Each number is 500 + 50 x the weight over its row's rms, rounded and kept within 0 to 999. Layers, rows and columns count from 0. Numbers have three digits each. The size before them is the row's rms in percent of the matrix's.

# layer 5 attention query, 256x256, rms 0.0328, rows 214-255, columns 128-159
111:372473546477630488492461476494514444479496591548539455510503496465433551478601480550575534409442
108:555486540580587391401502374520477483489530497462422659485499486524529525541551504480479467508497
111:608456498521558512369558504508477552519463463465540472486468454499519449479519522571585535583510
096:508513425510582583474568450518450567494490479619485558481545474552604444396530449430521536513406
098:444457492502424461440548519471424439589411443539503482431534442460548460487515495577467470571560
106:470547533506451508547566500511435469501540466442526456558510527462543494464459519487492459571480
112:543471536485500486536519514569487445512415519521495445433556505495445424448517534516484444468483
102:579510459482551623533496413452469523418617454500478584489434458381429524435508468424553473522582
105:555517431545557434533490551521452506446491446533457446473455533561495562512476494503409456581485
108:475545521502541543432444485565477522495388438612462460492554533543532569490458482550461544553466
107:452581522487478419459484396475480524554460480509554500573552401478523542452587493508539511510540
101:572437476483574529544562516442494477508540506530404538445431567552522544530513562431500447427546
107:517474517501395536458497502599493512530434456501507448617396509575451582485434423451458440527532
103:637434530453520500516500435472427453472552419464597486507484520509556517554456582503544467492521
109:459558582546486501561461513491519494559500493503530454443521466517541476485501478510408509470467
113:513492425581574529459444437465459513522495501473453456500553427538521416595509537524447537545519
107:559527460499557442515588586412483552500516467441533510392444521500507462511433613594528546490525
106:501520490503460517437526512492413574472567579402461499589565501551639463491454526526469467534441
106:385455563474586563554468569442524583505476521404532452510510453505477525410570526528510604451498
113:540491468604496528425526540527438526469594546452514494516572584457495462510530441592396572417453
108:480496520385595494478423464494575525524381546569508542401470484535623425498530498458474502544525
105:525582527559476466509440418558537512537491382491409486493481514582587526534438552559560467470583
111:434521536503531474522476513466524504498516456483540473487469528560517465455485592496548514530540
105:516544402457507528498479471558515523485455430500477461446514582505460494593473526548536436528522
109:551475530489435591489560503475426485500454517527528447514537498371488509506547493546439482508562
108:468456436517471440474493422529591535537423439549460440440481426572555623519568576528445522449493
112:537519482428568516429411502512539568583537446604450506496498381474483448606494469530527478458550
109:510445479486516538470522509511421554537525517563487592488583491585444528426442514439502565443494
108:535433486479545482511482534422562445535504577434425553475518530402427551491488476505507501459508
108:457518508435495567500429473516458493465494558422534479549531526441537509483479477464508470543555
111:564466470423445583514517601493521497496483505551457549562511469443546540503465517556477546443475
110:517463495589497493528493455481466546554480467463524493546534578543541440390445492541439509538438
108:538491547434556491537500502505421493510401555514443589563442601519499456467590538449491434556442
112:459418390548488528431477456428559479438583565460461580456541513559536500554549500540434544440518
115:479492469443467485432562604522455540455511491563423482463500515547503490431443517499564546441490
103:562510518459473552509484564505489476553443489463515554583450479590427479490499509529553532528478
109:526529523525535537429462531471506495528455603431491499533469540462546543515513398501635527506561
118:545471498572515521510624587460524557528504461533403440471569445478449467518489592517496412520579
104:505546410413518527534408495465527512464585524462549544548505532515455509476509578483481501471508
108:485473545511514535469506498434602510485471539416458586492473524546498548534495470514424508565478
104:486420514527493469491562439447553519542491525430506536495458411464526493556473597441485453536499
111:479495485491505666493421466562440482570550401515491507583510465501503533581506527502500619449510
# layer 5 attention key, 256x256, rms 0.0337, rows 214-255, columns 128-159
107:526389445450449500574572515492467453523478436564538558406548525535425511503553517573505404534633
105:438509542498547527548435492411484483467542576435461448589516543453496572415401458445399528531529
112:476518438547470455494591465570482456492469538468554520482455565494528473510564542499529484586437
101:535437484563466560523431531507516525457513566465520490478494499467428512460547558512475487539502
103:500480469415478388544457487498479401468516563476422442452520478511520488510500489468566528449477
100:514582506532473433480493357480550495466412460443499463398570542602530600559499499474448488480449
109:508433487491438499546572516470426562577477507632527638501475570532475550492450477482490453529596
107:443505415484552449569458476487566442452494574490529523574499481557535478478613504455572542506492
103:436409539424484459437517395415526467505491482460521519535581453636464439412490491422509485500536
104:530543474457550491639489520496550480482591596552472472529524586465365542474574551417542497418498
108:464463430478519514522444504470523568496521491456515453536407560484472550462491504529473599432482
112:505531621502496512455521525423499596432438468540623503545506499410472501471512437492485482510393
099:469473544526525519454583617474506469506487507485395593507489425481516476562468558486406415571498
105:406445608417495405546444454493537506550424488488473543539436456500458513486615552506451477410563
110:522502512537532576494589480536484453498454531546426642396432579569458557558460463435564527521504
105:456491393618520571515461543575519502448497586446635463435557582496417366573519489497476530492575
099:500435452552479563526545518515481507453507500539442612500519416530404483538468514503456468523527
099:507547561479618549568487501462508482569395509496535501484483460484574540385481479501525549501535
103:536478537470519489537479586506517496535518559499567480522510520443622501598412531512501550546546
113:445514465536515484440583559437533547462551540513546476509411485479466481577414493590503429558601
124:522535500537593579427479503477512510401515481476486480538471480314479503433451444610497526514449
110:450476469543480520462564547406520482382498602432507478465506516462528545489512559453618537458453
110:523490577447551491491558445472508468472539649383460480479528555416494489469540431510501511558461
103:486499493566526451541547412490511515492465575525460492508458549456492500511437568429454504460519
110:490538463534605536521530491448459393532488439521502572600525462506541428493511480545536417384580
105:429494481590558574542556484578503448438511513481442471540482566547424500505439520485514569530578
111:532419518438368453481482509584502417563465481403593500602374537537521546470548585558451482429473
104:560548491561436472542482507531533443600469509536503477475405563450441503456500425528488521453526
103:511468517579525527502532543502521517532494489510514441547475561520507528515515592505408429427560
111:493527549479528414600494524584545440489501490565471564475555544450510550443571537505508441545485
106:434478602505507523501531429449463536577604563542520515459509430554516454497543490513470511524472
105:548525650476451476551488438552479431554388458565477512503489464482446511489548515480503454497557
112:510550491483529490463427569515586489434563441414497466513564450528592618449563416541557603430444
107:464466512557539485553441415592440549488565464460558458481517489547558499497432564504473529453473
114:455518462605550539462456431505514477518493487539416489541483488416559514480504555515489542505476
102:454446501438470409466507454532405524455531467492373474446533469471395597457455452567595459503463
110:492395479487485547569483439556531478576588370571463530550521529512485465346448530479409496472516
104:443426506463505445476473473520479411482490528663498466562520445517423517435400566484538492552563
105:438606565478543536420501543520471460485491597499467428446535505503437480396547443374508472451460
106:451406541502471481468557495525544537506549542483466528455448474450461432503462476539458476471504
100:479526556475514534566417535564451470540413450545503542478480491574415472538606459499491439461476
104:430458469552558455507610501499591497507533462387461617579496472516509484572449567474486517491624
# layer 5 attention value, 256x256, rms 0.0537, rows 128-255, columns 128-159
096:605520452531538494476547540489495495512471483577628512487420523420495505550575471527524445476462
099:591531472520425480531540494528456458573501525580451586590468514527541431483475514486430466496569
107:514574429494587474441531491497503448469573409570517485519518522526576420541517487479484417553483
102:517385438597516485449507529546607576515493476538447440524496465570517525466495511532573496528397
102:465535524380560485467427541553518517513464473511491550569478503501507454477576540504435429523544
100:506515505432517555523440543524470555514565528550505546429387568456570514543601508444509538529517
107:539567623463589527557527436459415463522521448444459569455438513515493546533485532530581484573502
105:564529492615485486486465485518467543577476393510616473506422476449501480490485555531535518580479
101:484536463451506473590557533509527395516446476540525443534584552517469487520499459481556431590483
102:468475472480401421494499505519567514467497540493491494514458561515455552550527433529478518540488
105:585473446526477606596479468496406562519531429506487598497493469475511472529416366562381555544447
101:494523554550553545483419506543479575542500457557495558550515477594529518426434480527463499479520
107:474539562466481444507461506507443403461455463398502558531545532564494452562547404537495497538534
106:507498487456480466498357519640456453502526510450533550457539578542564485542561413428498468453566
101:609431392509512568525507459540446511474516537462427477499504525515534451504439587399530512418408
104:546470509495552505581523442536591484373435565596604520533569560582457551377478507541445573507482
104:434489420592436414484493478501518511449512460511533406480519557473525496436435536463500420547424
095:517491463579580438589370580525540487555487402517489491492457501537508483535553452557531593484537
093:508537545513481473434490472569497559595418483445464501503482521414434480478437539469453430446421
104:497429468471498508551575487438539450537442583478416552468464413483572476522444406471543517506532
104:438493549490528548522494509442462552511609463553449524567459429396484459410588437509477474506473
105:553492442498526451479463441551623433532519566582515485533415492400368587423596453410478597520421
099:555445524499506536496483540547506573563522575539429578467460546492373425556432484506444576457421
103:497585426439463476548516525586550399477500449438533448534494466576534447535523503505526545470427
098:555574431549409441487489469512578478469505514489498469525492465479469517461406442513496452493563
110:539436402461540468489523529402551532519469482487553539500433441449418485449481495420484574515568
099:446579444546515580503487484588526511573439479484534491449471505507459553594518400495401434542417
104:470432561540517560478454518475481423556515444515562482576564526490487535535536506506482491588493
105:455599421543471374482477538547501520561547512507542458435497460460459579486413463462530460469537
112:470475553467460517475363428536435609603529480571436477593470544531528546494463498496538551576541
099:515488475484534510389501502391536515558508499463474534463490563404465420580510452543567461396530
104:533461535439553583490488443488499455458534460526434505515403485379470386526588422500506420449591
107:501634425506545508493437462554528533529467441486487512530511479471395439425434460477525532582511
094:539492406470530518477523497496475536535495509508574452473535417434479626506520482540462532519527
111:481471583498598489525491425511532567475415537514470523452500472536565536593528585439502438454519
112:449485505518499535512522487493471519606504474517497505501481495577440362435553407423423577417367
106:550551530499446389553438491465483521486561519537475579393473523476446437530542473575558459581465
099:515417435461520580461459407428556496497530421490428400474447487578505475531494529563478509403480
099:452505495446613465564587519500556566488519499568428481563520481534503484473464560516481563560428
106:569482398504486570443508518592462501489504435447387530495508486517547538495506504495479489470514
102:402595504398502404514513626543497479442590525441464525534441541525404467464460463527403521478417
102:473487537423506474509453509467526482536555467451615589495456532508479464563487539543555469496520
100:543522550498478477399559463575504473572538490455524544413525453451544521527483500411491482453482
091:506509556451496506453417565515476548464420457388449564463530548403393554557484562492544569521469
097:597591480487476490513480514455548590460463475532464531449502440521444481461457512444485493495482
097:493552510565374512508460486457466484472478539398413472453499469493555537499530550436584417544496
098:434556471552436463425366474534537509468416419614529513376371530463504507560542498476620538457487
106:422499519495518497517505534544476440448514507468479449463545380369499545547499518546462495425454
101:445520543493505480475532396502427453501474454526519458470543578497438483463568502407437524489519
101:384512526541484467529590498489501388518531443499489488553482508480451461548583525479492550595537
101:449534552509463543433436471408488502557521495597427496436459472502487470436428385469440446447504
108:540611515518449505578504556474540442539477545441488484592472512483481462501543500545569490492502
102:498559518488560451576464539481524453405450521549574476542417495478473470476552507512480498542471
098:540492498537422516494426559528497484383530472475517537535492463524516405489428550519547422478491
099:595618418495464493541584442606561407512511449486578484452517468521443564475511535552471509547492
105:573498503593461481492536549514430547598405488488478448470441465462456555388505482468501531481393
106:535519578446457569456501519467541503479539496474535472477536533615480447514473512565483418504502
090:591610450534548511537512477442577551547437496532570473486489489522491531525526596483437481514546
102:492458564396472454537528430515546479454497538496466530512465502503455514468510503513478493584601
101:560521427430567621483433518535582553537537447438552532495505347525465463463443528523516565471521
117:490431499403524539425607564388412484493442581490500533536530449528560522546523534509431489501454
096:560522563522455537523483393566416645435473495542489484467452447452424490542537474447409478601508
103:440517452418543445412538562434468581532610518546510456498456521606522566442532531423614381483546
099:473488485426566405472410521527424495491468522631508527540443536407532511531544494498510584506517
100:444489466581607528503432439540529439480523568547487482457470485490504448484464414536483509440492
102:439548488528447425562477467539359453517486558505420406469428504393506524429553504535560479407455
106:467532430517520455483498564576400462466444515577433536451509454470553578500469523441550522496496
108:464429510511583443534535492524479491526487561415529645494622404550509519491499555501545453520544
107:522359609466573529467484464499482552608567500443512448568521508498568514535574440432457533452504
097:463461564466467545560478466520534470414557503463410518529494561465499548494469602576470505476449
104:518391539542417494567574501506484457524469491512537454483442484444553491508479489586551516457549
100:451549527507560461429494574512471472536408466452484539523522487626570531441600494455456516520508
095:481479518394355550475555489476600388418525500578507489390521444449474594350535527481529504461415
100:530606518476558435473500488476509459535514584453451572474428555450668495464390441458495566575571
107:502534534407465551484475515488571465526429558568531468546484403441504543527463505472525468467490
105:550510490498523567510600483502504413536487462556483568475425459528489471459516417436585531418405
105:424427541505515487548564642428483481541516535492570454476541541535534495547619571457470406535531
101:511505499577546462374570483439499484552426450491529478530551518484469530453491459440487485512449
106:541477470438547431454639461466480564476472543556519534441440495479503427357468575474447565457431
101:509538540463557513543487462541508540473565495519565567426419465521517606501475585409557516495474
099:451463492547520419486504460510546506452495485526548477487485412535583505500520562428558611564481
101:468504565439469607461567518454493449478470494535456523493572494466433482486399552497542498489431
094:447515458518480575520490526475497551402449518524474587487454495532533496543482419519545518519540
110:481589468472434384495495443479441527465474449498548496453543492490525474403447468512479555576425
104:508508458517545460576487508556486534393500544535454480505496540564518501535466533394534397534525
106:559546504492461618547511559478418455466492445563498523572447514479547496499589477467502601548502
103:446450447533550509549501573508441541432547494490529470565485441521492416406523481474428535408453
102:452485509428508484451467550481542414545625496483533533521473503573502477474582448488463485567619
105:521512473519539474505503479471508477578480452554472500501420470490513462592483592502599607592525
100:492474562527444466437424473430544505492495433433455535458504585442430486474492613442505526528545
106:481436506531446512415513546522471376578479391494474386477419478404381509454514569485647537573494
103:478520588469494519549495490420455504568430427526523439445461556379443470551571569501489511433542
103:484392568333516502525502467503449539487573438475505522540553506512441554492477492427482544436459
097:442471392526485489477583524550521424487512512533534539378478556583452572524541581485494473531569
113:538486451570539556388461535457456476584547429467563505577519604560542471548504444518521500418559
100:422600488512489516496532455528551429532576434525588452516546562533433516564369492554491447452401
103:462494506524427577499537509480462467515481517480516526436473471537443511431451427570491444480450
099:516558543489511458534562499454499549496527519445505489524468475582467579550472536460535430422420
106:533496475499414429436535481533501511525545531549479496392508531471535454495515528518454554444495
097:491453508472573510481442539479572580521530587558431488481571494443513483462512409489429573508521
104:506544383484465533492509438472570484434452562465508535545641573528535478579438409453488578503443
093:540510544574500461617475607484491529588365557544496544458504375445532548554490523489494447478576
100:558485480456524506448566449497504586577571448461584520471568520579547455596528469504451510476480
104:576474505475483567457517640532555490461573445574431442466515501518424438454467444508451415406574
105:446444395554493531482557592341472487496493532439602360556496486401444524482571525494498430501534
098:570469616518470503481429485452495522514428600509530480504491498455469419427417463427472535467502
102:518515550511482519574529538485578475517540469367545413512447497638586428567524480514486502552600
093:401521561508463419536513498531637422477584533566535519521470535528470560422514478454528548379410
095:530516477409502518464473493510490445421506451430511525490528504547564478555514518448549422566526
104:464506522559471570581479564548528571504481470501509595577484476525523529502534530438596508571481
100:531524498510497588511509431417494568470588477451455526505426479440514455556489534442572551432493
111:536460504519466467460457550608536540569422494430430525528570509565483430520515503528476478451512
101:563438471530464485569522513481538472488569495503490497476449561485453602462545454506475489540429
107:505507432470529459531395645490526557481457534485471560541430557482462545485599486466496637488537
108:516546466450514500581576512399477561434490475572498502453531415452563513433494535569515508488513
104:412501420501572536434448483479432556494541447499458423577481553554496439454416427486508477516527
104:507473528514505574438674516476542530508605514489539581492556472516566536577542468459438509496497
104:547502502559538501491485459518493440527529464429518481548458520540498549428550465410553590442527
098:452522460495488406480550446467464484480540555541512535558500457464504516515501488485477483521529
100:527454401497539520488513509495499579407461425536405531446540507480447524531484465604534510502450
106:388611414484518447523558487435513439508487534483566550505487512456553521601480563556445514529524
106:469486477516514526537480389538526442549462553526487450598422527517560546607486546446560449563499
099:411515402519547550567524545578545415487476460542528537485539531445457512436555493451526480520463
100:522412510538476588618441498472471439538523537419507471553525613483534515504459545498559449435559
096:440473476435504510565520459485472535520552580535486501565477421581454484565463519566513424500588
100:496524514494532550271484501517517496424538561542539426640501570475485515536546480491498532481522
100:440487507490441469446564406506415482506489375541567482474480455437410361452561440455464417544499
093:461419465426567549501500520494563569471447409510482538510497533441580436497481465533446467454508
# layer 5 attention output (transposed), 256x256, rms 0.0462, rows 128-255, columns 128-159
099:501548423556538525549463505534472498517441466465412530464514483551528427525490571500553438605431
098:472551413506469494524433480508543488422588448526528455422484552497499538426438470530499464502478
106:491383547367465477505458508430517442515495520473498429485462561495453526473485478522496517473441
100:496518454460436482545464507529403557537504423554468457568434523498545467502503500571486568567545
104:439475492482531521530492497600499578498621497449627535514542536482412510477560487456504504468476
101:578502553453584498554477554449440508470489511456527502482468519449531471537500484500509383463485
108:514462587462538469546463498507558439474513519528433447500472562387485477467539550327596435480476
104:507564511516505517489530496462506426437540487417591521460521514452511467566560508486535591558509
101:536607486446452528495431509472485434470532495493564478510444582456461474524463454537425461556517
101:467526519518433507430392526474448570462449534483553593454470510484521533490481520467506448515593
104:418515481608515626491536427510398491549517403496525462487514468521551464511402454549549549550543
099:526411405432432515524542578546559596550557431510489522521507594490493441521396456462499502507591
102:521515448517512369563531525452461413431518513492467458458541419544418548443517487545550396545515
110:518594575456530557549552496577498510487529486383561438505542445558472562510603482515395514430513
101:565498531495507494502510440520529482583510438534521429497608440561563502413505440551524495551558
101:546406521583587538590468544470445481592576449459408624578552449530436539419493437524538542462408
108:531608486393493460509477563594452488465495562462545572529513473431420521436600486419534553525527
098:426536477534504495504492508583536512451447508491507477445401605471483531493523552482427539567465
096:467558449482469484571426459412534473553433561433475436585481474512543455594438479499497464566533
107:536431488556471451393534558444496508500477451476466538489546514565476487530452551500586591499538
103:531428530468481524516532557534481489540504426467534439419530586509421536451531454503477446462478
106:519437514460446421536405543576416542433483481568558487587498478491497530425500451534492571469437
101:597474434570510501395562440467560515430489515563513525437483535491459548627521563533449591480575
103:512404537569462449517492510481536450537506472502609659500534529511481522494522545486586524491476
098:447581502415478553466559489529526505508418518546454566572518496455446426551483573516549518456531
111:547541477485437517535392515392447531461553474431467501481482490405458544427474477509525575487474
102:466563565568438549460547484541477470528558527542476499477433574502499504528502497533429374506571
103:539504450590546529523490581650477421457520463548504494548437573557512514451516467480581484382559
107:538486569426514541507439523527594623576456555443504501571469467541573533536544486524431494538513
115:560529512535532522527464495500464537618500472494547499447525524499509450479483483499531521524495
101:502520462467542514412577444504464521501412474471489446453543503520531536521542474505529490533535
105:531444484483558520497553492440470422501493416424492514553448475441522520386532414449552490485469
108:444522532522500563521456409623429516595530517520607406483525479502498483569465510523487501578462
094:439488524543464550586527485446468496412553457482465495474494501478502541483493455575478557466466
111:500532499534451562490548452632535523528481567428505508493566541483528419564478511437490608449473
108:500591504471564503477447564419368501469522452454528496505477517473526491573559448466502475466561
110:538527459600440490489464493521528478435524523434433505480440501535419505477491521451501558534581
103:468511539473534513428540518464555505481413505488398582569529458562488450511452437539454565454587
098:434474493462495540565464516505515557458547473484380519502481479417483475506464434501440526447445
104:542537521562376556514535489531549502466600379550420533526543485485356631570489506518531444449491
100:461382437521502529511473513588442443509519481420492451461545505469466541546560486524514435519491
100:499589544496591447508334505507544429525392565586507557497488479419548405476605593481544460490466
102:560530470415500513449564487503474581475529483560458489487443523520469481495508484553504464475585
094:590524555486556602521532442497515559445553497629572539470607593587548511538552567449548481541484
101:439404462509439582597524457464497540463500497532488505488511533488593500565569513513453511550413
101:561573484449575481346509524473541498501542425508528404528548482462501457448484500601519376522370
099:478541460569530497533434536558509466432603396465536523484550475542590409552542514481429525431472
108:579449596433432503443516492515509519518502524530525441576451374512521569455556490433435497528545
101:444502540537507515476534533525504439613462501548597483490591443478482290535465421505508520492523
109:477481516551488486415512520514522624449538511546521400546541516411451553552521447483484499427515
101:516519510458471534529510523557452509526493432489538540438452597513532568478449497502490620486497
111:419455597548434458518431481501421496569500458557553485488450430461532499551605513545477461532522
103:503441512480469426467451547400463532511546512512599532454517550477479565548504532399457512520500
099:498531594548486387498431516534544478466463568485460416460407497508513536498529478433418523593462
098:489529540549416388525436443521391538504450440567566502549507468426516559519499560495499561549526
104:515411485471633453481441489561510580481517357561420511495535537572439455402509440526525458518495
108:484504439412398536498649482594549462480513536509472466464526415493571525495460499470544400533462
093:513487470486440450588465513540538422489461424598430579464473499456533443517465498554442595533499
101:555511516524477504523428428404503524552532558557550471524492498593464465478447500440440503481360
103:539483456453502530475520507588555503535418486553562418532459497530493478540482461471466563508466
118:484490479481572508498558529412439524469477510491518518564548513535476452424500511412485500452513
094:518476526496463508495452505466467586436559509484386493505566531502543480562325550478482480439421
102:413422498452559425500490480506498508480463491514448450514524515446463485486580463518430512489528
101:438517537484591589499548637559598482427559544413577425501454529579525471491454542490544548489469
103:528528484417601596460392441599569516511513512461382477463458516512458441480568542420392552489572
104:556475514493480569502526546549445460456452538467581423582559384390517470542572440524488466403578
103:404483566529529411564452533505573447456531488486476404518466392485482549523551492406428520552494
106:537487592577477367547545557484491580526527429502523631417471519503436507408436518479392491514434
104:597417456490454510492526468508481531515537507489567493484409511520440538464491526510584571500613
100:466542488591496465491517526510496488541486419450479513515451414522550594435444475490478403454520
105:419494534446481532510403509535540505433536561538534464470527534402448479565524483498464524548456
101:511580478644537469434466443523552580528485462428427426552511454540444550548535532409509474623557
092:420497466609451467578476539499531487530551448426534532527568504500501571472484495548595459469451
101:534483469508500505469514561477553491510454488500505451556454508588486437533466586411538473562535
111:401485549534440541505479524597505565578549567451485368490492476449567523516592514473479468469484
103:486543516578485555426492494416491547581460385488528487450520498539496491494567385504565551518509
102:497531461515475494524517445474513504524480570450521530515599586522534471575506462548571472410466
101:431434493505514560540517535566532473547449545507459505487507545591514531512565453554522526541416
106:445401439479517509545351491533494542443494436498500537432554403563453471525447464514474538532534
100:503397451549544588498423505525451437529532487432467406515478552449460522513575474427522571384567
100:518492450435500478442589492457495551537525584449460616533477476529506431373536489488442528519452
103:440541438466482526512444556539523448448425489570449527503667395469628556518537424558527455461543
097:509496467473530594476462581488505481445477414485449528466534439472552519471467588429553532406446
109:472537497535514495472469405453466436526580524463577521559475463458401566501547463559553426529447
101:444492495515517481550530466427433526421544517520459426544429471460568507413537492485428502504432
108:562437499544506482542470465431494474516600510543525447520526498452522503479508434511592466445541
101:400516436524505546523573440482416510564529476448499583479516413475502518512385478489544483472524
103:422484508522440556439530577505432512551502575366485518535590477497444518489617419472477544505515
104:475524596483555479536471442418603492519464453517518412482435424453417510554549454524518575509496
102:518559422432499485480498560530526496526500650505499396494558486567503473503559515466483521522465
110:479485516423477412485433532514510448475491479574539423553499475479436469510564413487579488427564
102:538606538443474542416437580490526481559536405548544479438550516431535354515552522553568477421545
103:504491487479555550523459475483517540473415473517510531433557483486487458466467505479456464464550
100:429471573515459481444507575607544480495590483457533563557556363463508485569544516494474484443492
112:477470481465502602505520515527435529529443438485510505492545515480432461503612572506398444628530
100:458501487535456484482552558553515460540424443580405529458473584491466512430513540515461557446484
105:473604485482456499497479528525408422437477524496529611556530534462533521511513466588476477529532
097:450499514469489544396509475571571404546495487453501485470575540553551506538468544536444531430522
108:470540465557516459524500557528473532485528477493491542520552409466452484513458541555460520492552
096:473429497408409458480495517478501619564493486527539360459507503479494587444496524546425471469470
103:473542491414512561547571492569576532487520581493448572484533550552470479454429613466518516507491
093:459484532523604496616537435474463504473501490462565541461455470444440488526413542500470543563573
098:541449421450530431533559558561433540522491538542449521523444522488531452566503473538550514517561
103:475478432495442562504540477496497449473494493566548428545403548485525555531518457486431495556544
105:560429498440418530419451508456401513482392547623498567440521518533532533474519497505453468463459
103:523527609550564497446441523560384541530473532579417458515559500574574519446529531522491547499435
100:468469499544543529553482504497421465506484546559521530386528539480490491543413506527467557584515
096:415522477483508432526414541501484508514528515512472398533487499450444504459567610576457528570440
101:462554431448490514533549494577519576508550415558549536574575504566513539594464512480534478428545
102:495521390540409480439528507427496515551529498475555424480585521467529438555539572571465428512433
103:475403589489510441431557544490496435495433484527564429490525554560580453492545549438515607447559
110:420502534567471495473574466529626606559534521609471523413513516489505534520467523522533502534552
100:452620440453486484491449467597416487416408499514476501470491536513502490504445434572476460535487
106:504508571490528535471455441516471431447560537399459439604479450466487488519558446394520501524555
111:457437482492390518608453494488545480678503501448482567499593429411547550429487568532451506556484
102:616477435387434572533475509522519517540484419508501536452485500560577560424537472461582469515531
104:512490552402552521456468515521582507491505440548441558506436625582507544475496470572504481487449
104:530405548563512497566568467508413451514490444434462541524479539499480516501487553567542531519454
102:467487513465440484528472412395545563530431508551571482569472533489501438505516447532446405442506
103:598535482484515493525632505494478545470496504478571496495516545521551542463500388509482521518528
107:493561621497476474556501591499485490415495445464449546501568463449483472577510447508428399542548
112:436569536458543531483555427584518546602480437387449423410462453443458414418484473458513424519461
101:445511582440506537533408440561530525456523493444462441503571504472526568503480379482526456503508
101:566557577563520460443588495476526538536386554571476539466435481505583456392535480493490498509502
098:488610451490498525599580477419546434504526505455527501492462517487408489507494451518533582544542
102:468499493546555515563480526458545542468403547526463509546487434497544568450486462562476492413433
102:534523477497511480477639413476460522453552522402484484523527515454518516485497431590452488517504
096:477530494513439507429510490566590473604481480561472510410424519532466400485504531484503495535543
# layer 5 MLP gate, 704x256, rms 0.0509, rows 0-23, columns 128-159
103:480496448446501487442450490460568412511483507458450482414494590493487527516531481630496436459492
111:504508506454412501531511545427449474501476563513526463493571485579471493541437485462410467535511
105:519459480536447636595500561495517491489503459417525578517474500457506406512494614462484493431463
107:496505607548544420459510513464572449512570454542497526479497487495463511554461552569459375507469
099:520539474540533516453513446481482607457434515578525481466448482511479607522495517462429425491524
096:474556508565456479542553552480408456417512515356558453414454511419496539440520536543487466452513
102:457502496504531481583492388545468488473563418469489503486511453498404445446409495587496452484566
103:500443437512569579485566509574480481419524462504544531469505506471561494462411465523599466487553
087:578560424531520498484592534487506408550503466441529553500599581537540535441429530517532434487477
102:590462508538428450459475415403442454465577539658437424471552596504419577501560498453536501491498
098:487449565587499485613543512458524498524517512524540533613559515437452580518513491541522549567500
101:492462534587500557547432509467543436572459476455554446537588544434558474585529472472546537467425
095:473424548480617522473522524483506506527513463540546529494543528523487474557501505519542507504538
103:549557560471508483534489435534584484473541505477466566553517550413468499542516458552489484510586
097:484475427590566464551559441471485490478528554483477570497499509433556414466473464500486571522599
102:482579523537580508520467565468559505489540507532471534510491552528640563622496569516559512492454
103:505496503471466554451470475591522535563534547480480495443499546490447434565507487527407411538529
104:508445409598520438472555504450488494368447494526600523481535628510494497454425397504480537480544
104:510500600500433462437564521548547505533533508554454418429371430580492457322501474461495514458555
098:516499530553529456532489501448513546462474501562468436454474569544559456497536393464489472484535
104:560436451484435497488535500472489507467427456411420451496505549625537486489530443484509486396511
098:508495494514499534514496474625550434512591503527563495393582501470493507537490494519554543495520
100:589438466494531469485533500482503486481483414509482446496488470488441462451489537449522547596539
095:403509468517484483566548523442497478519417528524493519376548420474540578465444583524485488439451
# layer 5 MLP up, 704x256, rms 0.0533, rows 0-23, columns 128-159
103:545549569436522538450514513511427532476513418514542538542418546468501464531393509489491529505428
109:487404442480555545573562514392544440556427519548423456530582476562525452497507482445569480438502
103:536518457472481553539468553518384554573530591420437436545435533548364514562512468534462473540465
107:508564500562424511414428525515538487497436447521463580532557423558506485503492530469385547480532
104:510456478554504481552458538495413555463571659528561502428491550439478441524446529554519509464490
094:484488525553508556508481515460504559546501497563474491542543494518484495548465488494514504471476
102:494437527493432472470464465488528482419529397535494469434514485465441520562486559521507473528511
104:498551589508587481500435444525546539525513468532580515499523504533448506515517420479437553621433
094:433470507466496532442430534512503536534543496563557508421403507491479503537606538484424509408511
106:478485479561555550444543552533640520496473501546487496564576442502569492507490464443511518529426
099:506517421437499589464383499551459507508518401485488473516388510473581419543520465502525476523528
099:626475506428524527500578463456517460534533506567440464493543469499488474566579499493546502539492
097:443547492495417471547447488533468449452457504548495457562463529514494533475580533530571446485505
102:402370500433489530514504557461581584489607563463545528510466569500479456465554563459489451434537
096:524525452470444470569483404529470521546452499446483446493491534514524514506531479452575447489530
099:502449465477601480498535518384427429479517611470492424562436525528466541466530547465499481534510
103:345493494446497504460468511552602515529501479518586506461567481498524431486498526501569512459441
104:481480608518523526562545520465579448483509497456454490559492469456418521541459446407452424586444
097:532596546542477450500464522517505516521453509493507470490474490558417497457501437496484504514517
108:527425509563530457445574455458519467370466456457467486497443566531469504446488422340438552573558
102:527500466505497518508491532527521542456493456484447406542557452462506505555518440618531573446490
094:455521553459503523486510505479557569549568518363533513455527474539630459489549490543417398558510
108:511556426539546505507512518512465465431467452557603477499457435549458514429539505497507491512494
097:542527446576465442522495496520540547480450446489499580496492427503552504464521472457403480537429
# layer 5 MLP down (transposed), 704x256, rms 0.0502, rows 0-22, columns 128-159
103:516511478598524498376521500582572547492519508513459469591497556487475496543390547475428544439586
111:467498455466411478556529513515474550483478490485448458424598452500520533498493519401490570585514
093:442573433508448565521463543552552525459518587503565466539481471466450500548469547523556544523529
098:536522476533535479523522460530471504425508529544575467570486545523529483534496459516491595509481
095:473543484468395455507565538582518553496525553558485517500551516473486531553558532540505489566544
099:442563475519530509529491471554587487472456437468574464530516507562479550521497470530493493613481
100:486557527578448553570556482490487524420478482501547588570529464432570451485551447502423505464585
103:546485491375530504459539482464493562551519496584443437432578554471423533512523564378508499471528
098:436613565601475481563449542469542424495507516516422510523550377468482491530512453443592518593466
101:518484426408507551482544386606416445506497480536561538491477505516596561448522501495492516393504
100:520550501454521492517513512449444572512494448496524520599509537553495355494481458448449512466460
100:432543536522534458486434426578491523509457515474505497588496446482503458515402407557518617486489
099:547507559505522555473491526467529580429462484472536595496452439491484411500515495497549444572538
105:564486464516472431514424456453518518512560392447479608428523414505499440381521483442551483496566
099:553562494439606404513509567446537571426557400500533490420526477497592630514469371577560515498443
101:472464401496508489576480630568569504462486423526445442502588510496604465485443487418531488513555
104:545498510529587502554513449471550509476565456474559471575463481486464470398487499521568504487458
101:371527450612477441500470459519543464462475608558535528497402439572546436472482456511524435469548
095:525529478470552608467563494461462461477471545397430509375476513611492454464529468472499533529498
108:470525486406506526499522473498502495517544473451520600431455529453428554552478480538361505585504
102:427405493513481419503549512486441521569484463525615488453434454518597489437565575509474475462533
102:499522360591448446495480455433507465566632564524437515503510457459548537529480526500605505550504
102:567467512443531465495489560477517519411422461504616445463540470450520536501374560477468538579547